Each number is 128 + 32 x the weight over its row's rms, rounded and kept within 0 to 255. Layers, rows and columns count from 0. Numbers have three digits each. The size before them is the row's rms in percent of the matrix's.

# layer 4 attention key, 128x256, rms 0.164, rows 47-61, columns 0-63
105:136133179134109148130151131184186129122127109185114159132106153158129104075140116158101073092136160141101120080117110139122132144154164116118147095168149120137175127124170176154130101125101167
104:182168088141167134146122069070140176137145074110124106144156151044141109114151151112159123135142116151075152083154116124169160141125137128141110106083123170128134133096087148183188156132088128
099:078087133089128169068097162113114144162116120125138206127131136129141147148142136100063157155109090147140116099109142089131101220052045153080167142151133128106129174112147144122162105103152079
100:126146045075111133125083133210164075171135167098093109097125158120055163040077094086115095103134151095128103166157171132161155167051079115100131203160154106119139159075121115128154096133089150
101:114085097150094097143141149139081134161154162183164138134130121085088168144057241137117155148140132199160123145176149159095072157122170110070135129149114136143155114141155070130162201109098100
097:106117177153148126123157151101116151108121102142104156157127160137103129095133169119076157166150150085096160149132107084115177150083096143098147166122117128130091090135150103125095109099092080
096:128142106148111098146134129141127108126098159094103126087090092092150072081055155124115179091115125068159090112151193102113097156172098147085162142092170162068101166108064161147102137129166171
107:129076143139135105109164106094178108132170157141108077172135111119109138159169057112111130112124101179150128188135173110118124132129150094070122116133115106112067099197097101115092175134145162
106:148165059121119117127150117125158157097110178137064143116099157091123131109139069170138075109119110162150162198098130163146128124139154163095191111118104158076085145127106193140137106162042155
098:112104077142182166165161173115146142144127122160155118066163127086072185082137087113157196149126107126107125121058139145084074172134103112080129138095132134145112147126131177142133145102191120
099:121178097116193145072079103106095171143124146148062123169123082123135122108132067123156154114121155159143119136138117137115162184085141122133116194135108157102121104102188161154087120141132073
099:132137120156129058140132126105127149107074134106079104165123120082120124088142150112127118109119124095085153085173145109080157143092106142159164156120085105121103131091099097075117096103137088
104:086090118141115094131132098133153135182124102114067159130133090108160184089135103075132093167165216176189142100151141095176073135169175132092173170156138137122153137085131096118040080180227078
094:101108147143106119111138100114139123115118093130122072097134153193208076102101123115145124125099114139090123109120143176129089081215095152116105142129058129145163123138110169084143128091083117
103:123115118161146041190092156104133121147105102158099186110160140127129194145079152136139146124083136116105161170153072158143105138113130126099125094147158107106177092105072130125137209084071108
# layer 4 attention query, 256x256, rms 0.161, rows 48-61,112-125, columns 0-63
101:177102121113134073108159068130079140146193245190138132159174110129096092134149113093136124125073123155080165196145084132142121109150154100115166093139106083148080101156119127107132115116087102
110:132126112117156180213185091080127172084137082113163208150185106159114101149144113144137188093096064207089086078184146074106194182147117120094103141145104155148080115083204138144140100088123101
095:200093065120194109085083085191095072159049145112128166086126144164090163130111130143122135157118078106128107102111066144084161094088108122120178148091143088157123165112117092087131084134128116
111:123124136136104120114098201133106091182188107210123146139158078136101142121108128112104116136157137101164157123128126150106154146110117130098151149106092142090089088123154108085158135096151124
103:157116177157143083176100129150115108089119105109188157159193130127142161150137100163166155152098156124138132103131128093081143087143127026127146146118184102143081113079103093168096115052169140
107:220152086083155104142174143176108150094181114134158167120115173081124112087161141074089154147100096061124134106131117171126116128123098118138142069174143136120106129085152125084131166054122105
121:143146102057076144104125116134089162078135178151184172169123082173145106108115124122137102112123125137097098073126102110122129135124169130072129078107139136149066163092094137125099110203141135
106:105153140157147167103144097152131130165109104154130110087122113151205137091117161111136042032120076091176133152160137175158096083073144113165133169116157133153102139132105131097195072104081175
107:088131077124136182145135142125092111128115098122125095109122111095106172118164067088136153103133056135091129126062124074117076163150177152150128107121136146105086197126126095139106128070233092
105:154151139150114151155127133156187147142180120120113102147123076070107164109141051115122128113131097125185107125122125097157157158101149198109175135138154116120138144200129074149108111089125087
104:113165104125122056131099063118108112131120131155123147154186100117113072079169131171154168077125174067157162097077050117112162153103156156149124138127188136126165174107118100161151077111120113
101:121142133130162108146180156119066112109127095152150174119147128120098177142062156123127141041182146149132113080163188138096141183137067107110138141092124102115142186086181153120101138131173084
107:129131146127108148183081076143123113147131158140186163100167130169182103116093173155120182182163130150156124110175154092065134161167172115107113078123065131162114155180110171156108100092174041
108:114153119116121130151096165128181158158094090170131091113122114111158183144136114102107165121165167206143131098118085206108117184094123120111119164116133103110101180080182163116131129178118126
103:103092107098169143117107127137102154111116155135206144150151074118084131139178116152117102169124121128104166108022145174144159154112165088134149112123121104135088135152221131064117087076136112
099:102160119142150036147097105110162132130175122141097134142117144121105121108069112136097141089123152104131133139103138141119156049151080157141066116118082076138157093141129115186173100149062178
107:096104118203179085145153177091137093134127162138084092137099175119179133116143183137151144103135085135139141112119069145074075083106123142144149085136191107137133131164137100148110070097070139
101:076145167118114202146162118137143055128131103109146112116124144129155064106103081134128131048124121076112111141186160152065109200154163183170119129122139084120133083073148157134158094143186149
103:142149126155106000107110135117138144146118151090124128149104079093112062117157077121140120132115085134137108115130193115097134137180128181107069144106115168111102138138122096179141098153166117
099:126169116108131075121183087150061124170159154129036089144133152116095152000142100101173114139123130116076096155098142191157120112185198119216096111133116115121129107112156155097144110147177155
095:054159136141128164136175192113142136099131143148105108082134125156084119094137141100147157143121106075127105090141139155143124127096129185094103099114140142107088179122200097125155117149142114
106:117115139119128138230204130105149091131174134124133142102099118071195092079153163078125192129113129130118121174127082113133120154189173093116061128103127117155117140158062127131132137160156066
093:094169117173155118183099182169156164166148089133136149083131122124208123145083174109141126043174129111091088100109122067134173104135165093122111142100101142095140114143139091136142108171100121
098:112087136092138176063138156166170106176151116123145110114120185179095080137139077169155174065088143184090144152023103144123107097120148125163066126119113121131159115175103116140180152144202125
098:107152114133137149139126068098146132161117146171154116097074161191158176185173123152172140108093169114109093079095149180126142123138152165137116098110144104134119092078187113171056105178118110
105:098134109163119133144152138156073110120142177077137073099138157083090142161147113120152159096118074148157132129138091142082158201136157110126117100140106058158151163148105146197190152101125096
097:167100134066117128123146198141140147230090126139115105103117154113112128111105131114127147178162171130111156186159131023135103171124133110085152150128150146137104171115110159132122106129101132
101:132101118091168121159165089182134109133063121135117060118150131136122100155099038161133138155088135139133139110110160091114118160149110145134115106155099165135174107089147116163156100152117190